Part of a small language model's weights.
Size: 13 layers, 2 heads of 64, MLP 512 tanh GELU, 3.4M parameters.
Architecture: biases, tied embeddings, attention and MLP in parallel.
Training: a variant of SOAP for these matrices, 123M tokens, 3757 steps.
Each number is 50 + 15 x the weight over its row's rms, rounded and kept within 0 to 99. Layers, rows and columns count from 0. The size before them is the row's rms in percent of the matrix's.

# down: layer 3 MLP down (transposed), 512x160, rms 0.203, rows 300-342, columns 0-79
# up: layer 3 MLP up, 512x160, rms 0.235, rows 301-342, columns 0-79
down300 081:62 83 70 52 41 52 47 29 68 63 30 54 26 61 39 51 27 53 55 65 66 33 62 43 44 60 30 43 40 62 61 35 67 54 63 55 54 27 56 15 28 58 67 39 78 57 59 42 45 53 39 94 63 49 60 30 27 50 40 64 72 54 45 42 58 52 54 45 33 53 53 59 60 41 81 44 63 46 48 19
up301 091:49 64 55 51 76 58 49 57 44 30 41 21 51 47 47 49 53 63 77 39 42 49 51 78 40 44 16 44 32 55 33 49 29 49 30 48 38 64 48 64 68 28 89 71 48 55 35 43 37 59 33 51 36 34 34 24 28 42 15 69 63 48 41 53 38 66 77 64 76 48 30 67 46 47 53 55 46 56 52 32
down301 104:47 45 45 62 38 19 51 77 46 47 41 66 22 46 63 45 36 13 81 32 69 30 88 68 71 46 28 52 22 46 58 60 28 38 64 40 31 71 53 56 72 58 53 55 48 57 44 25 34 55 57 61 65 52 74 54 43 29 42 69 41 48 43 24 44 36 41 54 71 55 32 54 37 51 72 78 33 61 55 19
up302 103:68 46 60 58 48 59 28 44 79 30 65 43 65 35 53 64 44 58 47 48 40 86 53 55 72 53 36 81 55 60 52 56 41 39 41 69 77 59 32 21 64 42 51 74 37 51 31 29 48 42 75 43 60 47 39 59 22 02 44 49 41 45 40 56 65 65 46 59 55 74 40 62 46 51 62 56 48 48 50 68
down302 106:90 37 69 52 58 56 30 50 62 10 64 58 37 54 56 59 41 58 44 67 48 56 50 77 64 41 57 29 44 80 62 61 50 52 67 29 40 45 56 34 62 50 46 51 43 40 79 64 73 57 41 32 31 68 57 45 70 25 50 27 49 63 62 52 39 45 43 38 45 43 81 49 43 61 39 59 60 41 38 50
up303 091:54 35 50 40 52 43 26 40 70 64 37 66 52 40 46 99 65 68 55 53 65 61 82 44 61 53 53 46 39 30 44 44 48 69 59 56 13 59 51 49 74 44 46 28 41 30 52 68 50 45 36 52 54 49 67 61 36 53 61 33 20 35 40 50 56 48 50 52 66 28 48 55 73 46 64 39 66 44 40 60
down303 096:53 27 27 55 49 43 19 48 60 66 38 50 50 46 52 99 48 84 56 60 55 34 55 53 35 46 71 48 41 34 45 38 45 64 83 51 21 51 55 50 67 49 43 41 35 56 48 68 44 50 64 56 74 42 60 73 36 40 40 40 50 38 30 47 52 56 31 64 74 67 55 66 79 71 61 49 69 47 69 68
up304 108:43 40 41 45 47 47 63 71 84 54 13 48 54 43 57 51 55 42 64 30 23 51 63 60 67 58 27 59 28 45 44 66 43 55 51 64 51 56 74 62 44 59 58 59 43 54 69 38 54 28 52 56 55 22 86 43 40 40 55 64 44 33 20 47 55 21 36 54 22 30 53 41 47 71 46 43 63 43 63 16
down304 107:24 32 83 40 45 56 65 65 51 87 48 23 67 61 45 45 46 27 53 70 73 59 42 19 52 47 63 70 40 65 30 53 58 57 14 27 58 61 60 24 44 73 28 56 47 07 51 27 42 68 53 40 56 50 29 58 68 57 47 44 63 38 78 22 62 62 47 54 54 44 58 32 50 54 28 40 68 51 69 68
up305 104:47 33 57 32 49 61 44 42 31 67 52 48 45 42 43 68 75 47 61 58 32 41 55 80 50 56 32 17 56 64 76 58 51 71 39 44 49 21 23 29 49 49 39 72 76 39 41 34 22 47 58 25 74 76 72 37 59 69 51 71 46 74 35 71 38 43 63 43 44 65 53 54 34 40 47 50 45 64 49 45
down305 103:60 48 53 56 43 47 43 42 51 57 36 51 38 49 54 31 68 39 51 29 55 56 57 60 67 65 70 53 36 63 64 52 27 69 32 75 56 40 46 46 64 12 78 60 34 31 17 42 47 72 29 47 51 35 51 55 58 53 66 50 49 53 58 60 39 64 50 65 44 15 34 44 49 34 68 76 63 45 56 63
up306 106:38 38 42 46 68 57 51 61 31 53 19 46 50 09 68 35 63 16 77 37 36 48 42 47 44 71 46 58 35 58 46 57 41 34 39 79 34 29 49 50 48 31 46 45 70 29 34 62 60 29 41 62 56 36 51 38 77 38 41 56 50 55 54 34 53 61 57 46 67 57 64 66 58 67 32 52 40 50 28 07
down306 113:73 36 51 61 64 67 58 63 45 50 36 68 65 42 56 62 43 59 55 49 43 57 41 49 55 38 54 66 54 41 46 39 40 46 23 53 41 35 35 48 69 49 50 44 72 24 47 55 44 35 38 52 48 02 59 42 81 49 58 41 45 38 48 27 71 64 53 19 67 31 50 46 63 64 23 66 41 56 19 47
up307 119:82 47 33 28 32 64 56 51 68 66 57 37 49 53 34 58 56 36 40 43 16 27 33 34 54 43 42 33 22 49 17 31 52 23 54 34 48 52 55 45 28 59 19 49 66 52 57 60 75 70 66 57 46 65 45 19 51 67 35 17 35 41 51 56 33 47 50 66 27 78 54 51 30 60 24 74 50 42 59 47
down307 105:55 35 47 48 58 66 63 51 70 75 64 35 30 76 48 46 48 53 44 68 17 38 11 47 35 33 38 33 32 33 46 43 42 35 46 57 46 35 49 38 46 64 51 53 30 56 62 77 85 52 56 45 55 65 26 24 42 74 59 45 38 32 59 59 63 42 56 37 34 64 47 47 30 70 00 58 70 85 51 40
up308 101:65 43 57 47 48 73 61 52 44 58 54 34 32 41 46 63 58 37 53 61 24 70 64 34 39 55 60 54 35 63 47 66 48 66 35 37 23 55 53 65 45 44 51 29 42 38 68 55 34 30 41 49 61 55 71 31 33 45 39 66 91 35 45 17 10 45 41 48 56 42 78 59 47 62 40 55 63 52 85 39
down308 099:34 51 71 65 60 25 50 21 31 41 69 42 50 23 51 54 74 55 30 65 46 51 37 47 41 36 16 44 36 51 67 57 75 88 29 71 60 56 73 42 57 64 59 01 28 54 65 60 47 40 73 54 33 34 47 42 63 59 62 37 54 51 33 56 72 63 53 39 37 23 34 28 53 62 55 29 31 61 33 36
up309 100:59 58 41 49 60 43 62 51 53 50 38 38 51 53 91 42 41 56 65 29 46 37 48 40 32 54 52 52 47 44 64 46 50 55 73 42 71 25 44 35 45 53 60 72 38 39 73 82 56 67 51 58 54 56 52 82 38 75 18 34 95 52 37 54 67 34 80 49 45 56 20 57 67 32 68 22 42 33 54 29
down309 102:42 58 21 73 41 59 59 34 53 74 66 75 63 51 66 36 67 51 34 35 31 49 47 48 77 65 48 64 17 43 51 49 61 57 58 63 43 48 48 35 35 51 39 53 28 41 44 53 60 81 45 63 25 60 61 73 39 43 63 35 56 36 30 51 49 23 32 57 41 50 17 37 64 50 39 57 45 51 38 91
up310 086:54 65 59 39 56 49 46 85 45 37 51 64 36 32 41 40 65 70 33 34 36 61 19 52 44 39 44 78 72 54 79 52 43 51 55 25 27 36 35 62 40 18 44 36 39 48 54 74 37 26 41 64 54 62 35 48 58 30 55 73 43 44 63 47 65 44 34 45 52 11 69 49 93 47 30 63 51 68 53 54
down310 085:46 22 63 57 45 45 67 70 54 50 40 59 54 52 64 61 59 76 47 44 68 43 26 79 45 70 24 65 32 40 41 54 52 56 54 65 28 57 45 57 67 29 56 41 49 55 51 57 43 63 32 40 73 41 20 40 44 73 60 55 63 28 36 18 58 54 47 67 44 30 65 56 99 49 68 56 62 81 54 38
up311 069:37 65 26 35 45 20 42 43 42 59 52 32 37 72 67 51 24 35 54 53 66 61 39 85 43 63 16 51 22 54 48 70 59 45 46 47 47 51 52 75 44 66 69 66 17 53 41 38 53 58 40 62 22 31 49 70 52 55 41 50 46 54 38 94 62 65 20 68 29 72 70 46 52 51 68 32 30 60 59 48
down311 069:40 81 62 55 34 73 61 44 39 50 33 62 54 42 26 57 54 38 74 35 63 56 49 45 63 64 56 52 47 45 29 71 60 68 41 57 70 68 36 61 57 78 52 31 50 25 47 60 33 38 43 63 54 17 59 47 46 66 53 33 34 47 72 59 52 72 52 69 43 71 43 43 42 38 40 57 45 54 69 63
up312 100:48 54 35 30 42 55 64 41 47 63 46 30 60 48 40 39 36 57 67 64 37 46 11 48 47 71 50 34 45 55 15 64 81 65 62 21 48 44 17 54 32 16 42 70 49 65 59 54 53 52 52 70 92 64 46 63 43 51 57 27 39 43 51 36 55 26 53 34 62 46 57 54 29 49 83 65 37 55 62 57
down312 099:67 51 78 23 43 51 58 29 48 53 31 32 46 74 50 47 54 52 77 50 47 60 42 60 64 41 61 32 49 44 65 53 45 86 50 54 34 62 64 31 55 36 61 53 60 32 47 52 57 38 51 68 61 71 54 74 39 60 73 47 61 60 34 62 33 65 33 35 49 39 54 45 34 53 37 63 57 66 69 35
up313 108:65 51 56 45 28 46 49 33 49 35 37 57 72 51 35 58 47 44 66 88 54 48 64 58 46 52 46 58 64 65 19 84 66 42 69 09 40 52 81 42 51 38 54 41 46 45 30 39 34 52 59 28 42 14 58 44 46 44 34 69 35 41 48 46 76 13 44 60 70 43 45 48 52 83 55 53 31 54 44 63
down313 092:57 42 68 62 49 47 53 32 64 47 49 76 64 62 38 63 49 50 72 56 14 44 42 52 32 32 49 67 63 21 39 50 43 45 47 33 47 45 48 38 49 34 46 40 63 66 44 61 51 59 51 52 53 44 72 37 56 37 62 67 37 52 49 45 73 66 50 71 56 60 27 07 58 64 48 59 57 47 76 54
up314 101:44 43 26 61 59 44 53 36 68 70 83 46 59 38 47 55 61 35 61 71 79 42 43 86 63 59 39 70 36 32 47 59 55 55 96 66 48 42 54 36 56 75 41 41 57 45 51 48 36 60 39 71 61 84 52 48 66 25 45 56 38 54 49 76 71 46 55 31 34 38 26 59 30 73 60 31 64 30 35 31
down314 102:42 34 51 29 37 59 54 50 45 58 50 29 52 49 68 67 70 48 30 38 46 49 54 68 43 47 37 78 54 47 61 50 50 52 64 54 64 74 45 47 45 69 50 42 16 43 39 58 62 45 66 60 51 37 62 45 43 39 32 54 37 39 89 66 60 55 56 39 34 34 39 39 26 48 51 26 74 71 19 48
up315 102:43 55 44 49 49 57 84 63 35 49 55 41 55 48 29 24 57 43 73 51 55 32 35 74 37 21 19 50 53 44 65 55 78 43 45 60 51 74 46 79 32 39 60 51 62 43 64 38 33 65 78 50 58 42 48 54 48 45 32 84 58 13 49 31 46 62 33 54 43 20 49 80 54 29 37 69 70 51 73 62
down315 102:55 50 63 59 27 47 24 54 69 60 03 58 87 42 22 58 25 26 41 40 34 52 17 66 62 52 30 38 34 63 52 43 08 66 62 61 23 66 59 65 67 48 76 36 58 53 12 57 55 58 63 47 53 21 50 57 50 41 52 50 24 63 66 67 51 58 62 37 29 24 49 21 50 45 43 67 50 57 47 71
up316 093:26 58 37 33 16 58 86 38 41 68 51 52 28 54 47 58 47 60 46 56 41 60 53 49 34 36 49 36 49 70 48 89 57 29 40 40 32 88 62 62 27 54 60 76 63 61 49 53 41 57 49 54 53 53 66 37 53 41 56 92 71 43 36 55 59 52 35 53 59 55 70 50 45 50 58 54 50 48 44 18
down316 081:26 50 43 34 21 53 47 47 10 54 76 65 54 42 71 64 62 56 73 62 64 36 24 38 35 37 36 52 26 46 45 65 71 48 74 40 27 61 70 19 38 54 38 57 54 27 52 48 46 66 57 49 70 62 53 67 45 41 50 62 35 58 50 62 56 63 29 65 55 82 63 44 42 65 86 52 41 25 41 60
up317 087:37 59 31 69 42 59 19 61 32 48 55 21 47 41 49 75 30 71 54 67 47 36 36 39 41 66 44 42 12 55 65 46 43 77 62 60 50 75 61 47 49 56 57 37 56 49 35 59 24 56 09 66 58 39 46 52 66 56 44 69 63 37 53 40 32 74 55 55 47 63 62 32 69 31 54 58 45 37 65 58
down317 085:35 46 51 56 23 62 59 14 46 37 49 77 57 85 76 43 50 56 52 37 47 65 76 75 46 62 58 48 86 41 60 38 47 41 41 50 69 41 59 65 73 47 49 32 72 63 41 40 63 55 18 67 37 35 60 43 48 50 57 54 52 56 64 50 63 37 40 60 34 34 48 06 53 50 43 67 44 48 29 49
up318 106:53 73 67 65 31 47 30 58 20 43 68 51 74 61 46 42 70 49 35 36 52 28 41 27 39 44 75 53 67 67 48 62 56 33 67 24 39 46 41 56 60 33 53 79 52 64 34 69 55 34 58 43 43 58 31 78 49 33 57 49 34 52 34 58 36 28 49 59 52 56 65 60 47 38 43 47 48 65 51 25
down318 097:59 59 64 45 49 71 42 29 61 75 62 57 64 35 60 47 44 49 36 64 51 27 30 34 35 41 54 12 43 43 43 56 58 73 54 50 35 57 72 25 49 28 41 45 17 57 51 31 32 20 54 38 39 47 31 84 46 38 43 46 95 44 72 61 45 79 76 32 16 25 44 72 58 44 39 51 42 64 55 38
up319 089:53 49 82 42 34 62 56 41 57 32 35 52 44 49 48 30 39 63 26 57 77 63 51 57 68 42 59 51 35 69 49 45 51 46 27 44 30 66 47 29 87 55 20 58 43 34 56 55 47 66 76 69 53 49 36 56 58 66 96 26 46 36 27 62 40 79 59 58 47 65 59 53 42 52 61 45 40 35 62 67
down319 090:60 55 32 20 39 35 50 58 60 73 18 41 57 62 19 41 44 48 75 37 38 49 70 76 40 83 50 52 52 43 43 66 21 71 42 55 51 31 56 58 27 62 63 35 75 45 28 64 53 51 58 59 60 45 44 47 43 32 39 38 46 75 40 45 26 32 52 45 27 41 39 54 36 58 57 71 43 48 46 26
up320 098:48 45 43 44 50 64 29 56 39 63 73 53 76 44 65 82 46 69 68 42 47 50 64 60 25 63 70 33 53 68 47 56 50 35 51 46 42 33 72 52 57 61 76 46 56 56 69 76 52 16 61 63 45 74 83 41 48 67 52 68 46 69 31 53 36 34 41 81 79 49 46 44 46 47 57 41 45 50 44 37
down320 090:42 43 16 27 60 38 50 62 72 54 45 47 41 60 41 50 38 40 29 51 47 24 38 25 35 62 48 41 56 44 50 43 38 48 39 58 52 95 43 47 58 58 27 59 65 71 42 24 59 61 53 66 53 17 63 41 50 48 46 30 31 52 41 52 58 68 47 31 34 37 48 80 22 35 41 61 59 63 65 63
up321 102:33 57 62 40 74 41 46 31 52 49 59 45 84 28 49 43 59 35 55 51 51 70 56 69 47 31 63 60 57 63 63 58 48 66 91 54 46 30 60 83 26 70 43 52 74 36 53 39 47 29 44 63 35 27 46 40 37 55 58 42 43 47 41 52 26 78 24 44 37 68 52 34 68 27 45 43 54 68 21 45
down321 096:25 71 18 56 49 26 60 43 31 42 40 47 58 47 40 30 51 38 37 57 44 73 29 27 60 61 40 51 34 53 46 47 25 66 80 59 59 35 62 45 25 43 58 62 47 28 48 28 33 36 50 51 62 08 37 18 30 62 46 43 59 39 42 39 42 71 35 37 61 43 41 31 67 23 49 44 47 50 37 71
up322 107:74 45 55 34 34 69 62 49 99 48 56 67 34 64 24 72 44 48 47 62 57 43 76 49 52 52 42 41 29 67 33 31 32 41 36 61 39 75 62 39 50 67 58 43 57 47 51 30 47 69 46 57 70 54 86 56 82 76 67 51 42 46 57 70 57 65 40 47 48 37 37 69 53 32 74 20 22 43 59 41
down322 109:84 57 83 30 50 66 66 55 60 51 52 47 48 19 42 68 42 52 38 48 53 25 44 37 36 58 75 72 53 49 50 37 50 30 37 58 41 46 41 38 59 62 48 59 61 26 56 40 41 68 24 56 64 38 65 30 50 54 60 28 56 46 25 51 99 40 33 64 51 61 38 31 46 36 41 66 15 92 50 43
up323 108:61 58 26 38 56 53 44 71 50 26 32 60 33 41 66 31 19 41 29 45 66 51 27 57 64 57 69 43 22 51 41 56 58 69 63 23 59 31 47 48 43 67 29 56 51 30 70 39 63 44 58 20 69 37 98 42 42 55 63 68 70 44 64 54 55 55 50 51 09 46 45 69 56 63 68 43 20 45 63 33
down323 098:35 47 54 65 60 74 48 37 34 25 58 76 43 32 43 32 52 46 49 78 43 66 38 74 34 73 48 41 55 66 39 24 40 26 28 29 54 59 58 55 59 47 53 52 57 51 41 55 51 46 42 45 80 48 46 46 53 32 83 45 50 53 72 65 58 59 49 54 46 59 49 64 41 44 59 29 71 52 42 57
up324 096:39 41 45 27 50 65 46 46 53 13 61 74 36 99 49 61 79 35 49 73 45 89 47 83 41 50 33 37 54 50 54 60 81 55 44 59 41 56 37 58 29 47 36 31 52 52 78 44 55 45 49 40 60 49 75 59 45 24 46 52 36 32 26 69 39 29 76 58 34 52 49 63 41 28 67 62 64 13 64 29
down324 099:33 62 90 64 46 30 47 47 31 54 53 74 40 55 68 53 40 36 47 37 27 46 69 30 62 57 68 57 40 55 51 48 42 47 45 62 65 44 58 42 24 42 55 51 42 40 27 47 65 51 48 30 43 46 56 28 25 39 56 41 38 38 52 41 46 42 30 55 39 38 34 23 35 43 39 48 32 63 29 71
up325 091:46 27 68 27 75 46 31 63 62 70 58 34 35 35 39 61 49 66 68 73 54 33 40 55 58 33 73 32 51 31 40 59 64 56 54 52 32 66 57 58 81 42 46 46 52 52 43 67 63 47 22 76 61 58 59 72 46 45 72 47 71 42 48 58 54 70 70 34 62 38 32 61 81 67 54 32 45 40 35 67
down325 089:59 77 41 40 53 50 53 85 51 62 48 40 66 62 43 99 60 72 83 51 61 04 37 55 61 55 43 37 48 33 47 27 71 74 50 52 35 60 63 40 76 53 63 66 55 81 52 69 44 67 35 69 59 32 50 66 46 31 55 41 77 34 45 70 46 71 70 75 56 50 62 77 71 57 57 42 76 44 65 50
up326 098:05 89 52 62 38 38 61 36 39 53 36 42 58 54 60 30 36 57 26 49 56 51 52 70 63 72 53 73 67 63 40 58 87 51 58 38 64 41 33 72 50 11 67 13 54 50 44 65 29 84 41 56 53 43 52 44 46 46 41 46 61 40 22 11 42 32 38 51 73 53 53 47 34 41 63 48 67 50 41 79
down326 102:49 50 29 48 17 45 36 21 36 39 16 35 58 62 14 52 33 70 56 42 62 48 63 79 59 48 23 37 55 46 46 56 46 37 56 76 48 51 26 70 27 44 44 69 52 55 51 60 43 64 60 39 41 52 60 70 36 39 60 40 64 63 37 22 28 52 58 79 68 70 50 48 17 62 62 33 73 35 26 23
up327 110:63 46 50 46 29 47 57 39 14 42 40 44 31 56 65 30 65 36 28 60 61 47 57 53 34 53 53 39 53 46 76 76 41 71 18 30 16 45 73 72 41 40 27 59 28 37 36 53 38 63 66 36 28 69 56 49 15 28 59 57 82 35 25 48 37 38 53 30 43 69 53 55 67 37 71 82 63 31 79 66
down327 111:77 49 61 48 54 39 45 19 20 43 67 85 21 46 54 45 84 40 41 58 64 53 53 58 47 46 49 48 54 87 55 48 70 48 61 56 53 69 57 39 46 55 60 72 13 57 49 56 50 70 74 45 43 70 49 55 42 57 60 44 60 55 41 70 48 39 58 47 48 75 47 50 60 45 67 67 35 53 54 43
up328 104:61 49 60 66 24 50 84 73 53 50 14 41 46 45 78 54 33 38 56 55 48 37 65 56 35 50 49 30 57 34 22 73 71 65 49 47 29 62 56 60 39 61 54 31 46 63 64 63 51 99 39 37 29 51 71 39 34 63 35 57 58 71 52 65 74 64 59 49 46 57 58 68 37 46 44 61 57 62 47 60
down328 108:48 63 56 52 51 58 70 40 67 55 26 59 57 56 47 30 60 75 75 73 55 41 41 78 35 31 79 53 73 36 49 38 40 27 43 60 66 46 46 61 31 27 57 57 41 54 29 54 50 51 21 48 55 45 82 43 79 62 48 48 44 36 51 67 62 52 52 38 87 43 41 64 59 65 40 33 60 45 59 43
up329 091:51 80 45 31 61 37 48 39 62 42 68 43 41 64 41 49 71 78 36 68 68 76 27 53 50 61 49 45 55 39 39 37 67 18 53 52 43 53 42 53 44 63 29 57 90 48 66 42 51 34 75 50 46 41 54 55 43 55 44 42 65 45 59 31 49 60 49 57 35 50 62 86 49 62 32 55 48 65 49 53
down329 084:35 38 37 22 75 53 39 62 76 66 49 50 38 10 24 55 66 58 38 40 57 65 15 53 43 42 44 32 52 30 79 35 46 66 51 41 68 81 49 50 67 57 45 39 51 63 61 69 88 60 29 62 56 46 48 47 37 39 56 60 48 28 65 43 57 49 21 39 49 59 60 53 40 43 53 52 60 39 58 53
up330 096:44 49 78 34 61 42 40 28 50 76 40 46 42 61 31 58 54 44 28 52 28 39 36 95 60 40 29 86 56 38 60 68 49 51 38 45 42 70 51 25 48 38 61 71 34 67 41 40 44 59 37 53 41 47 16 32 32 51 39 71 64 48 45 62 36 55 26 73 51 42 40 65 59 59 66 35 57 55 57 29
down330 101:51 67 29 29 45 25 51 25 60 69 22 78 54 69 57 61 49 52 38 32 24 50 18 61 55 60 43 48 52 56 51 59 60 55 16 35 66 60 64 43 68 50 42 78 45 60 39 40 32 72 34 24 28 32 48 26 45 59 50 50 43 59 39 44 43 60 22 76 36 48 46 47 51 64 55 61 45 48 53 61
up331 098:60 24 30 47 59 41 61 46 47 50 45 60 34 57 59 41 28 46 52 60 78 63 61 37 25 68 42 56 33 00 16 62 34 35 78 49 31 53 48 55 34 62 45 42 47 46 34 29 48 35 66 63 60 43 60 56 18 61 44 62 33 41 59 81 52 56 49 51 54 60 29 78 47 41 43 59 72 40 54 69
down331 106:45 81 58 42 39 35 65 51 47 72 58 56 59 59 42 54 71 62 56 36 47 44 54 58 77 53 41 36 36 25 57 44 43 61 58 27 34 35 20 56 53 28 61 47 29 53 51 23 40 41 18 64 86 53 26 52 54 59 53 45 42 33 33 37 53 47 53 55 52 58 39 63 39 30 63 36 61 45 89 42
up332 086:59 67 56 50 39 45 52 62 86 36 73 79 43 44 56 48 29 20 39 45 73 47 66 36 53 38 47 38 44 50 38 57 53 63 70 29 82 75 26 43 43 55 51 51 44 21 76 51 48 41 73 56 35 28 52 60 44 47 68 11 51 53 23 67 60 41 52 70 66 56 60 56 36 61 56 49 77 72 61 35
down332 080:42 28 75 63 46 42 27 42 58 60 38 33 47 21 59 42 62 53 56 62 63 58 56 43 38 42 55 60 59 42 52 50 24 76 28 36 40 50 45 41 81 34 52 32 64 59 54 47 59 59 52 48 41 35 51 42 72 60 53 27 48 47 45 56 41 50 39 60 52 60 57 52 29 67 35 58 55 67 64 66
up333 101:31 39 39 43 45 71 85 75 46 36 49 51 46 49 35 39 39 28 63 64 36 50 49 08 63 41 48 63 78 82 20 50 78 45 48 35 52 40 50 44 74 63 63 28 53 47 59 58 66 47 54 48 71 46 46 31 50 43 31 17 47 45 50 39 66 48 60 74 45 62 34 36 59 36 45 26 50 54 46 80
down333 109:73 61 34 48 70 59 34 57 44 59 46 62 57 60 41 44 44 54 46 50 51 45 20 42 72 40 46 31 53 48 31 59 70 41 71 77 64 47 30 50 43 63 67 32 62 40 69 57 62 42 33 65 55 16 80 59 43 43 55 49 80 64 19 66 34 49 56 62 31 68 68 55 78 35 52 50 78 49 50 41
up334 111:74 55 67 44 84 51 46 68 49 18 62 35 43 62 61 68 45 40 32 41 58 26 43 42 52 55 48 78 36 51 14 60 73 53 50 28 60 61 76 85 63 55 42 73 55 49 32 71 46 56 34 49 40 25 27 36 81 32 36 53 38 33 58 61 52 56 47 51 28 43 62 47 64 53 73 42 67 47 69 40
down334 104:45 12 43 81 72 54 73 35 55 55 73 71 56 74 67 77 51 42 53 53 62 22 59 71 51 43 25 59 34 53 44 30 46 73 42 53 35 43 47 79 50 64 54 50 40 58 50 67 64 18 22 33 52 34 52 35 63 65 37 34 53 58 67 47 64 41 66 68 45 49 42 54 53 41 81 41 80 49 86 38
up335 111:23 31 54 65 48 30 40 36 48 43 35 43 63 49 43 47 42 74 45 66 81 60 54 65 66 68 32 58 48 39 45 38 36 61 71 36 50 63 20 56 42 37 44 39 68 92 57 65 34 48 55 55 77 58 27 14 67 75 45 64 68 42 40 31 40 73 52 37 51 78 42 47 38 52 56 44 49 03 60 56
down335 138:54 68 54 55 72 50 74 67 31 64 35 96 47 55 53 62 38 49 47 72 60 63 35 55 64 53 24 72 20 52 64 55 46 65 63 56 50 39 60 36 39 63 36 53 44 35 35 33 55 42 56 58 60 31 39 35 47 37 46 53 32 20 36 27 31 52 46 81 73 63 62 58 52 63 51 63 45 25 71 35
up336 117:26 41 50 68 28 76 49 46 11 31 41 30 60 40 37 57 52 43 43 71 48 44 37 57 48 42 45 64 40 50 31 72 67 33 66 25 47 44 44 45 50 41 63 48 55 12 43 65 63 38 42 65 33 43 51 57 47 56 46 60 47 34 36 50 74 43 70 41 43 41 70 64 84 53 45 44 48 27 55 49
down336 109:26 38 62 51 27 48 43 51 51 41 45 35 63 63 47 26 51 71 49 47 46 73 63 73 63 61 37 50 35 43 57 75 55 62 34 65 63 69 21 24 41 47 53 63 66 34 50 45 40 40 50 84 62 16 42 71 62 56 58 64 26 39 54 51 35 47 61 15 66 35 37 58 73 29 22 62 45 69 33 72
up337 088:27 71 46 62 42 45 45 48 52 64 54 70 44 35 50 34 50 68 40 55 57 31 19 44 39 51 72 40 47 60 55 43 47 90 25 73 12 35 61 38 52 51 68 39 55 64 52 75 53 77 53 43 43 55 41 52 80 51 15 63 46 42 57 34 47 65 40 50 44 51 79 66 64 21 44 62 54 66 54 59
down337 089:49 51 35 30 81 41 78 52 82 25 48 56 39 25 62 44 48 86 17 43 37 53 40 47 58 46 70 72 68 45 44 53 39 73 29 59 46 24 33 40 51 36 63 56 35 57 53 44 51 78 36 70 46 77 43 24 47 44 46 98 51 28 53 40 28 30 40 29 36 51 40 86 21 29 67 62 30 53 71 44
up338 104:63 31 41 45 61 40 48 52 65 49 31 13 53 62 60 45 52 72 45 60 59 23 65 31 65 66 59 42 38 54 66 27 63 54 45 41 51 71 49 49 62 58 28 52 48 69 16 63 45 61 77 51 47 71 35 72 67 44 36 57 36 26 11 43 32 83 87 12 72 44 55 55 27 27 65 66 48 53 27 21
down338 101:54 61 38 57 46 46 53 46 56 41 46 54 48 49 51 41 55 68 54 83 64 26 56 41 84 63 45 32 50 42 48 30 35 44 39 59 46 36 43 47 71 49 62 51 75 80 37 47 60 69 72 48 36 62 51 64 58 59 44 62 42 72 25 14 51 56 70 19 72 52 44 37 37 52 56 54 50 54 53 45
up339 105:37 51 39 45 14 57 22 32 69 50 55 37 39 60 67 34 53 30 72 49 38 20 38 61 57 51 64 53 42 60 29 31 65 48 61 57 55 63 45 56 58 34 86 61 61 59 45 83 43 54 74 27 65 60 50 61 58 53 37 23 46 37 54 59 45 42 77 75 50 59 73 59 60 41 48 47 35 48 48 65
down339 103:35 64 52 49 39 57 42 35 89 48 55 55 75 40 56 31 42 54 39 44 36 48 69 71 51 84 67 45 48 52 34 42 41 59 74 58 64 53 53 44 75 38 46 45 52 40 25 53 51 41 51 50 60 40 52 45 74 55 44 01 24 43 66 28 72 36 59 52 52 62 45 25 40 30 63 61 41 62 29 49
up340 101:64 63 38 52 30 52 64 51 23 68 46 57 59 56 58 72 55 38 43 44 45 63 53 61 52 48 48 68 58 61 43 46 45 60 64 33 48 52 44 30 47 47 31 66 44 43 43 52 43 39 79 53 55 29 36 59 48 77 42 43 72 17 46 55 52 46 53 69 41 46 54 97 97 52 56 27 42 49 48 30
down340 099:59 74 39 77 51 46 54 66 34 68 72 65 38 35 81 56 59 42 60 90 34 52 29 40 49 39 74 68 95 51 74 55 49 50 47 78 33 52 54 78 54 72 68 69 46 56 46 40 58 47 62 66 37 40 50 43 43 35 54 29 67 53 47 67 65 31 44 54 50 48 61 25 39 28 42 58 36 57 37 56
up341 099:40 54 49 43 61 26 52 45 71 39 40 65 64 43 22 49 50 63 28 40 65 40 37 37 61 32 45 52 81 73 43 58 54 47 60 40 61 25 61 47 66 40 50 53 75 46 26 67 42 39 73 36 49 18 45 48 61 59 66 59 42 22 58 46 68 76 59 16 61 67 87 28 78 49 49 62 57 67 34 56
down341 106:37 13 83 45 31 19 58 49 69 48 29 63 57 38 28 47 72 67 48 51 31 31 58 52 43 39 43 60 36 43 63 10 56 44 43 69 41 74 40 68 26 46 44 55 64 57 49 35 34 53 64 40 34 46 25 38 44 42 51 74 51 34 54 85 29 38 31 36 34 56 52 17 47 48 41 30 61 51 61 67
up342 123:47 55 76 38 72 39 69 42 63 34 26 48 37 34 60 38 75 46 60 67 49 61 44 46 54 69 32 40 33 74 56 67 37 34 73 51 61 53 41 44 58 72 37 68 57 61 45 24 51 64 42 47 30 51 85 56 49 63 48 58 48 39 40 18 23 57 41 37 17 65 37 45 47 47 69 72 49 44 42 44
down342 124:45 15 86 53 39 50 51 49 41 77 52 64 61 29 51 37 54 40 64 77 28 38 71 24 37 55 44 38 61 46 63 37 25 59 69 62 52 53 67 32 49 76 60 57 22 53 87 20 56 56 44 63 50 65 60 48 52 37 54 46 50 60 55 24 36 64 30 56 53 47 62 39 41 33 75 29 29 37 55 50